config.toml
num_key_value_heads = 2
norm_eps = 1e-05
final_lr_fraction = 0.0
dataset = "wikipedia_en"
Each number is 128 + 32 x the weight over its row's rms, rounded and kept within 0 to 255. Layers, rows and columns count from 0. Numbers have three digits each. The size before them is the row's rms in percent of the matrix's.

# layer 4 MLP up, 640x160, rms 0.141, rows 328-357, columns 0-159
105:152176138084090122085180124127042125159108097135113116117185107152132171142083112094082092154175182082125075088127061097154136191063133106093187075157111148195144152111089069093131107122151103092062123128112099127114133174145111149141091084122107132102134097119113140118104125114186117084124091134136107172113108129141116096085165102120106125115113120118126131170142142103064151147125167186178136142159071128102165205183115183101084129148141137119175101108143124093123073127093110
105:139158105156143122103206108166104219130107093106123143150185140138153103140137154077188150096161136158072132150096050094102134153108138147129174054103115208134123108137143155120095102122092076107141117127141101105120073132141121217143109123169063120099108140154095144114077121088080090077090123114104076121102119114131121151115120114156108122137155114106147174119123133151083137105117203179164104123153153128126089103145150150171134170179100183173093104093152156110092102065166103
094:074131087186130118144116153142116106136128065110120173123161171109170139124088102183152140075113135162143138127163118142056155137102103147106139181155140115165147124150149165153131155150126123088090166127150158154185072193137139205123145125144177108102165134114119107136148149103135141077164074119157093079148154108175154152079064162155119086144177068173214179081137134116133109179082063107175148130195127156120159133163094159168168132172114124167174129118116123106133144094150130
086:152156095093096106166139159128106156065110135128180129065130163096124130140101156126067131175186136123130122088170178156163162122078136137126120088143111117058153110138134126104149136107151062141039089109103129066144173167116095078093159119114105111132090140126095117147167114140143100121107150081140094160131108153055200096128116098164163134140163153077130122108131183162149113149170139095146089189115114173171123098158166142047142151152182138117166078143149133163176061107138156
086:129156110172103127082088118068123162110191097139085141139101115124108142172140151125106150105161108106143102158107131108096119174128171151090137169099201083069123144110108145192168141173115049131152156155133138149152154179105151119119158120125058157121184111102130130110158146121095146109109070091195085093135181062142112075157128181172135149107171116092114124095150137118137103166099128086129129091121169130134129141186145063162106143157166100099151039172201089158109135124148143
099:121098141129163127098089136136083132157135144158145187118144076177095147159086151120155162120124139134069118101109116031172063081132127183144090107140130144105182073099128191074165165116111178120135125100156111172119142120180050179125055133153141115073113107122103088146085115127171137102154118116126106170115071126154112141115108168117096153111191133115116135177113107140154173149147147119112076145115139124120167164104208067165141156160101170168113147129090122203123163151141104
105:104096127122102140167131235146072116093148136171141086137149145088164080083091129114150063177141147146155097141161085162184131146136124131139146185157178127054098175118106109150159123149130111080118095135115180114127117104150139157104146151153131098035060199124112127131164140127159196112086117108119116152152145115167165058120099102115129137158144104129116071156200092090157099133136117186153107117130117145170127171117140115116151179141116179117133167094103146124159095082072131
098:082130156154083087142089130084149129148134144148156175141118128152117147101083148149090196149120047120138104163149115129093132136059138076154137080119157070146108104061120094107109059125088214160098093089114151141140115146126114065122111138082097122120124127087126135109133138066085126088158178030135170172159076169125109172068150138138118115049132107123104124131115165142154097129144146101170105147146120163102099099200144150117109169183072097101112120126162138147127119125154143
092:189186164181108140083091135108164180152204104069124099132093112104153143150097084160093127169139160155104146152081158135095147091124121153154134139096117125099134073186179150109055093178108143113107125113146094142145122143124157187225097164140125113156143136160093178151147091049061111133084081171138127149149154155153090175097064084111193113119130148115123085094176137110137128165160198134085129111105137131123120104123094100146127172119126109132108131103122167085132145102121149
105:154163175110109173144103186155145095118190111127116148105126114095139161139076137109192119145202123128148174096132118155112149061098167124115090120101146131108181109079162059174099138134127144124075170096108146081174096125147155149093100110164095140123094085092169074099093197144157152116106170095121064150103123163148110119095116168149091147155152118115147174180112099144149146119191211065108136073131111130135149142157133145082127115067119131125105126077118070113155142100192146
097:147106133157153116140121081091089096121050125146187092114123111133146194127157072068152200128055087133204164141150148110151055170155078129096117176176104121114134173110107176156145151097079135108114151134107152133098112118163128083132120126129095148103093162094144022178162161113072176144058129101131121136132116121122142115140175150147100162133128138189102165160132160130106119165162124134060188160151135107104154128087114137092072100132111140076140162135133120118141093139112123
091:134122104105155116126149068119106103104128112131119103101082123118158109136111105078127089160136106124151156140104077156088111095105111082105155148153143136097104101141091122178136077091128142053100137141120114127089114128170124186111129093087116150099148140127164127094181189076179102083134213105105171115102125130126087131126069187208194121142142178109136164133125117113057101189051106071116103092117125127088116112175156139153174115168088196134110172091137126129136099054154103
101:154135108132123124134075153081107139141164121091117161086123118121140148153147150151097177129133116085145113102056118217159108144106127153092060123123085108091067151100155163106087128146154126185124153145118123172126083120124147158137143128134073093091124122183147141152167191182195092095100162167210080104104084045100103100125092127065153096126124096123161121106077097152125151153128116144082133140079132125116126171218115133144174120095081165108118152125128162177132095134125184
103:107177163170141121180104209160129118121116152183085125160122140169105080091157094207105122112183106120155107134179123154170106129144089152108137093102134084078169161144096145136084096153139099149091141150128151123111109132119189085072133141128131123101120118133053113139153119104127132130120173159083106095121076186140145144087197083178190095099105140103126151134188092105136112156177144086167106140089131089106109128117061149122130155056171192153104130082099117078114106137134171
099:123129182109132111117224152122095124136107054134125130129134086096175132177162105078158081078141124119119158174163117132156162188111151173135079152167075129133152156124125091139162148081127139035113143130167120098129149145076104100111103117113141146170141137105201148166143130118120118066140141188118168146180158158104161130157131145064117162090128134167111088099098159120192097146164136088129111169082147111106085131198130118137138157118112181120108187159153199094118084119106166
087:186129173113134146120148127114058109147163127083124149122111119078150155145136124123189166141133139099113114183106020135087135116142111076126138082168188114112111149120148129092082118119119114069131100119121141140109157154080134113205116046093139149153188166116125143142123144058091164133124103144056163105087105097156138153141152101104210131112142197117132108132101148142126125159130122172163107175129121154165194089199125142136100166099088098154188177119119119161137075127155127
094:147098089168073100127102170116153112213101150158167122135123110155136167098140132167133122138112125108089123094127139106155083101153152176091132098108095096068139119132135142103123138157134160133165096125144079155076151170117095093165134170074145146151124080161155212148112095100151105136151154131125125198174153119143079142133083089136084085110189142138146124155151123081067054111110122112175155084140139122145071163117150075104177111111039111159183192140121093103140084138085166
099:180101093131148145144124109124101080134168125102127090087106118189177130107105147091148063150114150101101116198030169119160166133131171177140125151168101133094160193151132091102150111139126081141128121165146153153076078100144168102113101149171088159158130116152169150122168160112104108136143130089086152124058119148117073182121150132126105126162152188149108146143189082114095125109119141125068140108155111152118104196212091114092146127111122167163104062142162107137161108157064118
097:146079135121159117116104115120103111128088128117071145149129144110146169157045126111155164097123142198137115137158111166172115147165149077143144167123091178120180089106140136111123114119104131128143151129075134129153111169161105154199153164103106117129113178163083089124144158106086167155153129098114074158147086118051166126065072097068135118121139159206150103121074126158098167105039071176116116108131095158131052104127124118137181094106148156129186134091074096121122154164112111
090:136122172133096109119164137156111187227206144126172138166071142122160113135114099159156120106111122164147125162120078084112153118141146110079108156072137103142141117141115131125059168148141098110126181109168161098170176144128109112198162091067148069177159070105137121123146169104092076186115091157161115130114098128102084125107167100078130111127139121126124146169119134112079149105129187105072112100151119085155141136097098108146136060127045066146144156129121166138081155146137080
099:137158099127117128129095188108218147146111128106122116116132070146113146151139157099116103161078149137130087091115135057110135144155119139059084108168176044109147127136138125146114127140164118151093242132117092091173135139184075170110144123155155063074096132123118153076134090071169083167127102094144094143213141108070149157153140130173095153105145151129145152139090139136101099144180157154153132118190133155140179153094110101169132152143116104106117155088125127136075173106147115
111:150115127112124098048093080197164120196099120101068127142135155144164105161108119133101107104090133134089134109109155170119103117104146127097120110062143112112145089162150137053084094096122170151102108152108115144227088102116160091082102157129174081124160105162139141175112067074106143160126114088113182164135114145127129122076124120089128171165131167113125156151119135199131110165179215128137091123160137091128136093088164169089104109123117172147145093107217140130089144124128125
100:194086160131088173143126130045132142109094141138116143181154106152194088165074112137078118051096137157117167145139173061156097133124062115165160096131127135080131142140072069131098098086145133091119146123102121091156161120130133150141164126087099176105134122116145139141118152112109111196135145163079172162116140109164092205139143146095102171148168181136079187094147104133128170115155113119186105110152152122135101175149125110163155107100110108150144158103137152160024090141122154
095:154133177114192139120136136111132072132090122117150185109137209146095105105117114098107098151144133156163135086183106141167077109139103119164153089120060141165178043124147150107151149145128102067149053157099173171148157137079138136138096090144148171077131135116086120185118074093111127172138128142107119108171108129143140200151121081171107118131193114102104069123127077081106180109118142101131080125151132169163124139093117153124077135105043123145132124116094109108087179158089152
100:086112097127040129143094137171109166099128101173131150121150153132111055140132154136128146102084133157068129121088084169154096097076068117111071140179129121108136150140162119099143094124143152123158079122126132143148080091131134116153085158099131151164107177153161155069107139133102086097133164150107101105099133087185095174151144060157154115133136102118105139149153047181156132105183151142062158175160119169057141182042127128149130078086141141173113143109138072149145153131138093
101:073136103133090157062149166112158095145118144069129157136072137120143161133104102125129170174182131138137091091099089156142131102126141111173156120122160152156037118116126187100152120129101129122191195100131150066127168151204110162064122117123090125172144118075182143105150171111114161152089105110171116161168140192075106060158113148108107133127127136085182147131161194113106110083141155179154106120107103123102163124092135106134161117141131138188156158107071145196151100114113102
097:182151132157150129197184157181122136146115174078208118136117161089096074160123047130158208124110113089052125122119128071177125098089135148147074093106127096115103121136106152138120186136186129122105126138164080087133161158128112135049144092057105078087109174130161165178125169127159135114149124181112111099137111179157098148139097141145120101142179104123143107128132102119150159152096125155141117120105151095140121134067166099090115112117140201103136129112128174149132176152083090
092:097119127088135137162193116072127122102082101168061162129101098172151169138113097110103112111157091102168129156160113123138100093132162142127167139150172157182149112127151166110129151160083188090143106165142121146106146142171173114027183136126099037164206151085123163114088120082138116117168142177134110117171150107140076117201176125115160133089114106130172155159163157182094103137151117089185148161121147112164143151101165133140138123124187146141123149112115166074073114156106145
094:088104110165060114161130144105114128097188151144069127175106164146145120130128128131154100133142084119113137087186096143122096150129122161109149101141096144167179099090122129224165146171146076093086137181163147116086088079176105160122125125140169139147126157157136195122114125068098099159144104154086164112112156132166077123162098103155128198127182110125188149146082158075122165111118064129176136091161117189141038152124125115190130167136127134147122149140101143163123109185127087
092:159120177080137111123106110162112121154144089128021110097095097094103167155124085150125175141085158167142116125111096145118167148140132175125169114149115123111086139144170142174078104100108132078103111171129131139088123155156193204105135128150157146154156191136100136049117074096093121085087107118087094112146119153146079184103143188110069099124080149192141155136082095131129203134100151098087195132136131148145143123119143119103074170102138134063149129128107098182137155161126106
# layer 4 MLP down (transposed), 640x160, rms 0.132, rows 328-356, columns 0-159
106:092158145082140166126149136152163122163161123122136127138180137114121082178149108108124125075088208134112139189150119114178112176108150123059159151146144131162123164121067161090113116091144128125139080186170124140169124138164114144122096112137178110127116112162150117184108173113131110109142178172123199112072089102074114127169091122164103096144122199101079093178133061093152125131113120130153078141127163101130185111162064162172064123133139156149127109130095157092140178170157051
106:215127138117137154120124110156166168210155073109078126118073101042119153089162097156140108160119119161197115152158123134073148169109163119168140176150149144126087125130104101138107125126079147166124146076123095140113091131134094164090142094158140097150158122128105201100111149093126128048133151125083133090093118135109121188124168159136133204112143108072132115196102098138088117088119136113126138164094176087187146102188130160147122144143085161124128134175174128161169168113087129
103:179096193150087129109172106130159110194125119097134138140202140110138169123081113126092144106063169102158136135146129051149129114100108146156139142149113066133165128075203147107172131116167139176108170095103086178105154136152131174122119136159128168142164148064135101139215108132124122141135140128142144103085088128156149119183138101147142073111115055151084175113108085183189135145091098154141161208088131162156135098126117069106160113141123118090107108068130114134125128085163142
087:125132158124103067136150176163088130094078123086136146096166139082154113168113171101159089166167164149141170148146160160180136130160149154116146105148119080160067040158132118078118140113115105119127161113095173186181108132199064123179112128155146143166101178116076171157174101156123106125165093122103121110084093114145177124169125077125152117086162146141179137105107163192137161182126122138095139084145158071126081168119158093174136088155147161084118088126176140144176108096137120
096:114166166087106120153135177158106139141152173112116128097093145104176083201212138101084162106111117108180101140109135139169152126140117126147120176099112116100156088086101183105140096095088116167136089138089107179103093083143085114152128150099132118091074117057144151160108149132117135106118105168144163137100106178142099135113040176188132144193128017140143163167087129140101174121137128115159139125120116070137141156107108171090147095123076169166078151167143095111153140122096109
096:092103179108107121158174119130152116126143067093129072187159200110197175122168095176131043116095084117119114103141071147142197163126140070143154131093144096152099157121140126159059116150150172134158159134107156082091137093120154096118210121110087091180137175150136139109218130136147128132108087129127097116129162148105164113143145096085165129054127139077146175109125109120114090175134147132140082113144136082127073122122133127124137106162088100131205156130168108134108167123143121
102:153173145099074098119126125132068125167100179156173141107069143119123155092193126121117078093099146109127150115123135148117114155081160132066185150125099112069191087118080137120132117122163097182141126120166127092139134129174119137118060203100090122097168115151145107122126090099076154072188085173093093179062156146096117099160154126114152162118113094136101171192094178075079111166118107114155077124120139141103137171178128118095160150116094103156130089148145122136095092170173095
100:155052130122165139134153137137228160134103185159125163130114125107125113093093101148079130155108166108101150141150152101104080160104147135176126158123161126144086074077099144077043103082121068091160118108147137171115133164173160134145169131084095067091122155134100076167159150103191089149134138104114087160181095095102151147148107139130079123114140086088150090142156141184157097087161174126189146105085189127104133139163170168140132180126138170119128116177124154156129162113152162
099:094201125114102105116142106142150160145161137067089103171135135132157169163124128166119125128119064108118160165124168151130130139108220173081156092176143101139097070101126173131069105124104103109102120112096125115106146093138124185158115093105052191184129105155164129173121147085089150121145117201115060128123125139124120128126088079094120123160108106120054082117122163062146117148167200129087132139089132134061140114104089140183083138113150099115146131135136170105082167154078132
095:117134175151152121140185120105151132120101135152125107153161196093069151123103159094063137189086152215119103156154118104162133148185079122150155172073058143145186162185144092083128093110074128102151130114181114131113105129086135077171091119099119155108071110138168099110149091082207130145166151095107138093127150076110150097146186136091120109137113120153100101109141117151150171178152078142128154137117119132186131128135175106181146121144115108119175079079120139135186105154123083
100:124114148135136190152088125091223150195084111108168097193166083147105115134135136145123159141138142173119102131092103130127090074121108192086168130118136158110124138167130171099144170126114156125068127120105145140124105156131076127143102133142138057163141077076090132119149104133101117098132052067204142140094096145147159146100075094137162096192139172115147141161201114067106116153149131124105126183084124079130192109068086160120120175128166164147136106176136121122131148102156121
092:105171110137072140156131146149145163107118107150098163110123121072119071116112126166121135122162176149176070162142113084118125154105160081138145141091174123101166118105074155141089162056118140122165136132087130133137093088118117126137146118191103108157110146163169130110081127102121210115124129222167119105192150112088195132104140100177083126126135149144133094106097102073134098098151120114156102152132086202119081123141136124088139136046186033170108096129193123121157142132146114
099:111123147155090166135153141125159164128116149103095084167119102118111128170112079125092135118133093164088113190150127096156128088147138161140099122174156138116083140117163115101069098143143152141089193104161170178136151141156102112123078182137072094112115088125117073140069125127167124149110100101111142090141124069210106144135139178116193116106136108126102129080099109112149086142140150111142175089166160163104204118094097175111159081124162197093160132100042138030117149144136167
103:117123149175091097150127130128133132161140161122197124172121154098101143156090157188190179105125109089159154089097120127155165155146133160176138057054117168122139142138100136128172146141068108178125143117085112106091115124061117139142098165169075124135131121194124121168119128128125086105178148182151095142154142173128166084157160087109215067171123112128149120171116038100127112069158106101131156161176131143171088136183130112112091146127171079140173114102092119125145087125154116
096:142082129089118072121114114089125104101114095101107171121143147122160085142134136114156183116125162137126137169074078158099148143120100024164114083127116085116102155120156092158180147117128090067160140148130126076166116124081067111116115150157126125138127058125126095079084126164154111118179118120127098159154151090157133090097110178149152132145146073159153095104052173138118164120120106173074181165055148129119127209121155113129168135085148177135084113149174156164165075079116127
090:188164209086078179139159110158115126182155106104151109118139109126131158109147153142133142162149116061130118115169073103153143035149103131172151089125160164109079149112133168124081143193129148162126131138119163105057178126175153121111121176101141157154126100123119124126128156078041157141156126093170121105134108087154167136058178130115200123121152098136168097134115173139086147192171119192111157163127070081101174124131134094135168131168113162124113133150088124142099099097113129
089:133137155104179145134174107132125199121135129098168149148119138080121081162160142093162151071167150188164143140103206152104125135103112108028163132174150079148085155134149162145165154103145120164126131117074161172146146170130127152120088113198125068180084117081119109116109137166116130116163085219108131107172134148106095113112159127146141116135122123132162168144162096152114102116114152079132147154105194162171201097097179165144123129118107077128123082084128087135087192120128142
101:069140079106169192087147116132146109140088118112126175126148159127149108154155137114145155179101206133111213107164141189100107152092106137074129088091149082107058113125115133148096174152143116100101065156114063147151115115098132115140186177135144100127072154164062094190068105157145148141115135140146098130133181115167144125175116106123095138083143144104136154090085104100152135137144146136166137139169131061165154124043145039115165138146147134086126128084153115114086116139126128
100:145159162164181133139172124135121093166096143141115162081092160091178113170073171127136123156095138120127177162146153115079098093110127165107119097122083149160149108151092116168181117146159127166127176195140146140119096095098172117131181108206170099146065161123160156166137124081098142115171126135134104157185097097134175110154095115155103094123086073146153185141123190132155135148111145145154159112157130057067107056112159084091084112136179119112176102120159098115187129128106073
098:154120169059199137148152172125118138172157146090159143116119109129137138119120125155085129141117170113134150126164124117145125091087144160075151163144086114072176168132162131144094179188122085148139105089169143195124194103082110095141147096121136056194095177096186126193154148125089105110141072159179125183075152058173145150140161138134127146136144135124099143103146151192096103103136143136083154169123156145194127164084152100143099164105102099189126120194106117139095127138122107
097:145108135094150139159114137068121107093049092113155119102134158148126157154107113180143164087073186172135152121102168075134158103169189176132130138168154107158165158141170162152124160126156109118078139097059108128128169104153126131059135124095172165057119154157111186095121108110117104113160088098128112146138141111234148160098109088111099111133125126100192179073114139124154135144123140157136050136088135165140161098094193081100147110130152127097120162146186080117100118144154092
103:203147106217107084148163177161130084092151087108152097106122145126060138152133172133147144128076147135106104148119124085170100139123135149111191192142167141130154164112089129146108138127120095133081166212154093155086130106162129122097117138166091144133101154098091114156159132085103128132091139054142093131107115145133133163126126104147162117177167125105122113077104156115108142146172065184023101185099206132098133139146124115132100161148165117098076192134144112112112097090105104
098:127081179161088119104126147102151114025187164112148106119170177102133119157159105129093071108151118115150119140096186094146155127145189161111117143107181140112161085147125127092167151104123191141172180096158124133128159146114115112161072130057111138116142117088134109054126086144116157133076115089111131126090128121105054149171162119143116126096187127150139114016126156091121145150104170091115053107079156136132178164119091110111106093139160141138133135112101112135112164081112077
095:188151122169142142144139159149141102121054072137180189085080186111109140148147133111142146114125103141153108130164158131165108102151129097146184074052098130137142120094117140117136093106104123104150112158108199189111136160101122180125139088156171186114084121112164128074202106129127117077147154114059115066106093113149110134139138160097169162124164101104101089087073078169158152137129096126119111086115122175150149178134160049098124129205090141091108133164102092128114159137103119
105:094046124130134101103129139145099080189175120097109115121098115139140106110156132137133108132068155135113038085139131136188146113053162106131142211167119113121153052151127101141161106178139187127128056159112093116141123116142117104130127182099037174090057177145204106143140137194144145164116111139140078119103143163119153187144125139114183150126143120142153154091161107123167176161167150075096156116144100166076147109104111109137122127118142125124120142119139120159166154113177137
098:120110115115135131131169081128161155134126133140108076114098156180141096123082106073128154088158139113078132178148139131126156156163163113133090121127106093126064137109113131200114150128082056153117111050127129198145111166091106124049151147110078144177149123149170094167180123085102153089163129123104054134199133134137135184100131133143110139111104124083157203136094135161161112134101162095061111152097122121132115109139052176104136132100181142169185063079103122125148114158134138
099:113189143104111134100103182167124137150151125100122111135158120070177129146103127100121181067147151133107131181123131049111119113109157067096127147078091098088151115168184083100101146144169096134152133217174068087124187102149122132111127040146109155082133042173140067130132161103133138180103090181143136130129154128103165187134108145132121121172135133138106062179197099121131080089154133122162126112095105127131106134092154119136173109146114137106108164127101090143113121097156078
099:204151085165184145104092145177081109161139131089131109095170105102131134156163118145124134147080154155160104120087118080126203141134097154156098123091102141154125169118145142131157126158132156144124163125090140115146161091105132136146023120136104130090111132149129163090139205094136164086091047084070132118091082117178105133101079080123134065154149142101131155133144111116174170153144131134087111112152092068161064153119134108078103201197091158119103105148134112166150122134118079
096:123074126094159108111131173167097135124068096137136083166109143134187144138140114112133088084086180113143110129174127156088123105131183088130186145142132106194138162139129104170101129195098148154139095110140110126111105123142116107160114118114192170160086152126107131175164091091112138150172125115152104186137137115081113150145109095091091102122110131145146139128144149118195006080116085148160125122128175129098197120154161094113062147181115085062170131137130054110084066116134132
# layer 4 MLP gate, 640x160, rms 0.144, rows 329-357, columns 0-159
103:116127143115103117088132108140092125133101103106148142154182191157120112119134195121148121112126143112107097165064076057104162128075150161095165082132143223134120114105146180103087096136155076062110088121145118105144092129138109135187174112110072112111138169112100100127111164075095117110092132091112074125132113100142102098165089090156097104135166155100104140168113125153120100117139135171152146132158148170136101091106135140151092144223113144199088113056104153066076117110189095
095:144145127131119107125117120155130148082140130154163111142091081140142104174197141104094144132101138087150139113109130107107109119174142149173053112066143139086106178179121107101125079087162110101158050136105156110101116093108130033124126104142077104137145102121144175104141094123140115141102151149122120191114137184071158094150155114097113187107058203145125119159125166166108123117159167178123098127081130137118141098111181134187123184150105114059062119137161163190087109168110080
089:157091087129148124132184158090152131139158102075134156083123112149150152139116201127135093117128137124207103154085092162166144085099095138160086117117132135072133099114098064107089139063151086121074092125060130133128158117115136125124188138133015167123071137134134126136171160166121111116158169141131182122129111140094157069094125117113122161144145178125112162121095146090139176139100113091098100148139151140150092084192131117049113123113141159164189096176145072189128094110122121
093:144122149169073083092098074118115150134180135110120156106124137158118160141106191159126137159169175105102048199102140136083095114093107111107109102094144154124128132115142108181178133198154044114157124113169101134154148186134215127071147163107095151155143098114101162097172123148102151110113079154135144112124168096182117088118182150168138132183127176079112125123100192156099117189152139140129143149165150153104125145184142081118129152122157143163114061170173094137082131122130153
096:189133119204155152159076143134165131143196154145092142169159151128097140114125127139129040123134142140097168131113100134124153116079150158147126117150142085109095159144111139148087100045159120184113207120151091073109085083090158145134160124151119139131088112123069101142122061163063128109122075128122123116132097126129159136125112121144121128100117172154100138128112096101137140176051200138074120132154103135118140195092067156099199140126159132108146139139172059061091144132104116
107:132122134119105149121143095145113155097135114133145134136076159134123196177152112096060183159074127164103116157142173106107116115087125117091132117080121148165089150113098120115112138104095131116101103138131129120100149172096139069131181127111182144174123141124170151172134113189085088209093116134153123103139111123198132167133180148120095162127036168139153114100123158175098141116152112123130067100141102072075159223150128145117082118062113097168100139227125073157117139130130149
097:207126139109067146104158116170176124160096149138168081037111125142095147113109123153072101215118157150140159168093102130103102110115131109075112142143115047089108103081148101155104105111118136127143090098141155154127045172176095133127125123176123145085153129116103114080194161140147118152183123067133080119137094114093098104127170145145122126093072091159148103081171140155092079105119179080138090139108145126164169112130103138057151193112136125138096107182129112137129156105123135
095:108049136047156125170167150157099083125076131135108175158125156171105155115119159120217110109135131107190124103124086102155104126133117143127148087130105153157146140049106108120172157137107123127165124136131184072114155161125109018102145109136084152084107105063145118092149159132212177129142122066115107122125107109119146102095186166118075126125129155170130134127085127174119158086134066134173148102180135144105146146101147183107095130121083088090106143155148118163103150149127149
101:190123161093124196157137156144153131105167141128133141109097095129119124183053097134159128134196121144153214127118113140139128081076126136069125175109129135112141131083160060180061116098113103104103147075083164093173113124142149158104110131179102135118119089106140073139132191121154128103129199080131094118094116114114139107066127144157080185183142142099096130171101134142131152124170154068143141056114108157165148168116157182082120115095111130117077106100135066101127112097152111
098:094201102149141108116102147052165153170079225147154153104119157152132141052135113086132148157112113176196095089129112112162087150134108176145147125124139122087124162139183182152149093141105168139143129103089114114115171101094098148142081144135104153085141093063135097115165126120155130127104132109128131164123097139130157083106166092165102138102139150086112131103098133105100128163178119108063148138146101114125136128058204093120053103105109143079172213156093107097083112131115085
090:104149163151144133121084149095141117159073126168147138146106109113137190113101186175095163157168063069107137152105122133109148114108087190088096141131117164101150082107099106184127134146171099138130192107169117103156081157119127092141113119123118148120118151162133129136125160094087118071151153082133191093101147107127069157178126162140098135167093178183170160165098094125144152159133079087145152112057189186142089141094183089157110142108093053134149116128177134185085167097112128
109:134131168081124174124107134100165154120067114155157108148102166115200135077124138189162090142171147165153110090123094121106186156171120029125092133118117170121158137091165097172157107119116030156122142101104119161158117140095187142075139158142119127136172139140092119104128157123111084161115105114082213183162173143098112135135140110109161096137121110110150142140164177098090103125149125136118084183083148148121097191127156043123150148095148128173097126094087153179131117134076124
106:162137112134179111126213124136051082098085094217112147082095056148164128125164098104087121141152097095159097124125128169176147122134058133124120122106099123087208083196103131170121134139213156121132088108172113179122089148141087135141118130136122150126110110104082156115157105081147060143120214142137139132133159160100145160090177177143086162117094154134164132128155155147113143126161128114115171123100146077089157145134127126080087160133124151102108084097124110141089163163141101
094:226097175066171140131168102143093163162082097119159134093147067134120156096103127103145176080158094141128143151134122144115186129128133120145087082137102114136116133141117092161187130108090139096168128109155151100102114163086047100089141125148129164122115060130168121044167097069131108118124147141119058123169153141110129089101143185135161193161148106131076139108124107135106165153138114129148132158093172103124187155157167116109198129082083147110133144149176139074097190146102142
086:100108139149112157118161134111084138164125090034116187165149131086136130139163170112179178115129148066114090138073113141139141123132128094156166088139164113141082131138145133091101098099164130089082118143089153116144122153105123110207123073126159157143142172131173155119104166081088136128173085104118116148087112104135071180138170124094178160123130180119115116140100107135139110144185093151179132175132159161137132072222140139152102176095059117145179169135138088156126046097129094
095:176162137117137144127150109186151158119106145093146070141119087150069113203075074109090133126165150147146189103131144140128129130070115117077096124161165138127096126196086150114152151067125088195108097134099144089116149080101121090090130075107089148100103150152135090150151134147109144101101160079129132076082104155113175116170169136135203160152094129130130063132121167133099143124149118112127144122176095174172167080163088144093092126087217129072076094101144143129140120170154110
097:137134162152101075100130136108116091138126133121080091149152123183117069121121135125078127092151192162135130158114157090138163137143204146111174212173135141101148171178090180086151115103123105151104088099098156082120107089083105147069147163198094110114162110128106097145121083108088136128138129081159209138135122176121107198137138114083114089112087160112076143117142085106107072132219182135119152107147115127168131165178147138183126131153136121121129088151137073169162127094097128
098:144141109187129140149145133144097117118183062156120137084137091132079140128173139108161169142194143155135087052134189135136090194159081137073154155122101130168108130157137106086159144135164144069094146102066191165155123114135128099173087157147084114092159125137117131098160122130166090105087139152135130136155140096159094151142088127152075163094145174079118099113126103099118095133157180158120120158106108115162159216136154148138096148114148168123086141150177144117073210149131211
097:138178113092141130171137063104136081058079146108070141058158157124092156142118160096132114142151133135152118109120157193145153133108123148149120098156149164135135137095119091142131130085155116122110150135063163133097092138081157072070088136197140153076138097132074122130094076054184141069136155147129137147171148137138116097125155119181124152161085123113105101115172098092120147140151106173207160143159106116125160092177134133095102176098185141108144084105166061134155081099099185
096:110122151114125160113069082209121122109174134217117165166107109049111107096107079114105147126182080113158091117106145190139088156106132143155147137028163111112080122094106078109108196143126137144151101085123137159119121094124176084151178087089121143195116113113082109190156124156061146125138180151130146117100111090108122095146070148099152144120109115106107087161133117149124082120133126111122183161091132122167082105128072144105071141118114130108098142107120161138171111162150181
112:128142117103197123055237098083086146096167170126105119115076139143123097136055122164093068130096095082097089095164156096056170172101092124138119072147168142143116146195106143142125118115142152125151127114119099140147140113131149095128149113138073103134126188101072123138105084151083145100119163162080136070146156147181137126125088147139080102136111115087151102068093154103156127101147162123143114138114062127196112120090159118082146121115172117099148081089151138125064152144106135
097:082156122137143122128092118155166151169120097103204095109170097106081196079152158099194143174149157105142066112190122166078131141132186126078090168155111138139156178122173173153170157140129100183130111124160135162090140151114191161163118121158177129123113152105150106118120150127121127114136164113187112087168159166107155110126092127128181082083128094138173138133108148169119177126098131092110228148137057134106099100091133143142100133134156140191109145099094120092201111110132158
090:119161099142116139106137143157130202134115120087139074142133096097168202112118144080167094083127098145099147178078065110105127108071061153118107072126130143094111141130104088135089119117106118125084145122125053149102171132162131174135143175158089104144158147185161152121162092086077116057056145076099144080117106107129066089167141184150148123147164135155153147145092148163151133123165120167115137146090114156068158099213142130098142172137142107095189098151148158158144104143131109
103:101124122126074125101089160167130129106102079154099162149182151144131105164148126113172170173079119144097130111059104129142115132125102136099064203181120101144111161122133095132109096151185128125119109117112201132070094087081158115072120145097137093130119131096147128099071110116116086150092097116137130167097087132167150130142105103143179103121143079113144131158093095127199202082168141087098183147155157139058198137092061078133141127131193106149085109120115090122159179108115098
099:172151146119092195089109078130149145088157116106133150125054089162150093137143094147119105174189163131114159095060140164128140077141172159113081052121142085108079091102125136114136105116122105137124135107143116038099156167089150069077148141122129146173153106109161144124129151141122165100053118110193122108071104192158109136162101153092151128113116126138166115144107134137157157113125065158169187082140112202110086153133173130150189095079138096099144141124130164136090128091151152
093:100056207105173134121125096076102108147108138194124164166134086148067164115069167123111129130105149137141142156200132162110074164173193108187090159172141130189123157039123101088118117096141134134164143128126175131143123082112170152136137137123129134162117185096104144142113106140114133130148105166143139166073088158071165090151095131094119151136158130107095149085088110163133125125115122138048036150146106127140125125160121094167138112113185075124139104125140102148191134114121077
099:168107127166151125086131121189136150141167123121182085118111114111086105108132117159134155140070187116126164122087130087133159184124101154147113168076072145076123143092117103123171051132175103188108108107116129099162101147108112139192077133121177201076097140164167128139152175113102162041125077129123172088092097126108134105068131131146162104146156170170139057116109089110162143170112135187124084130148129132125120065126182108113101150152054158144118142096150138118171106135124092
087:139158099084178100080181109130142099156089116151123022099140100075132164124131103105134195143125147135146104145136167094085098118129151183074161164126159086115158139166114125035140094095182149132116142124092140147147153129117154099135089098074085088144154096131147089165116051194157179114143191123125122116152088164103159121184166131092162072151096167114096112117132133120162061134158178108105099143121124080130101129113120112101094088055145136132139144106117150099175125104106162
094:185099168098131129149151125145068126205127079157141107146139092151113138120140111116077144121139158184148150101087102178152192180182149178122178097176167102151152125152150083180085132103067124092121127111146131108090118184131182208114134111171130082115144128144102113041098101139127098112093115134111154151145162162089100111124174150072051098151099099179101118126131118129107122126105137121068120093156139153182108166114099156072120139107168115122121093151135096203116126110104082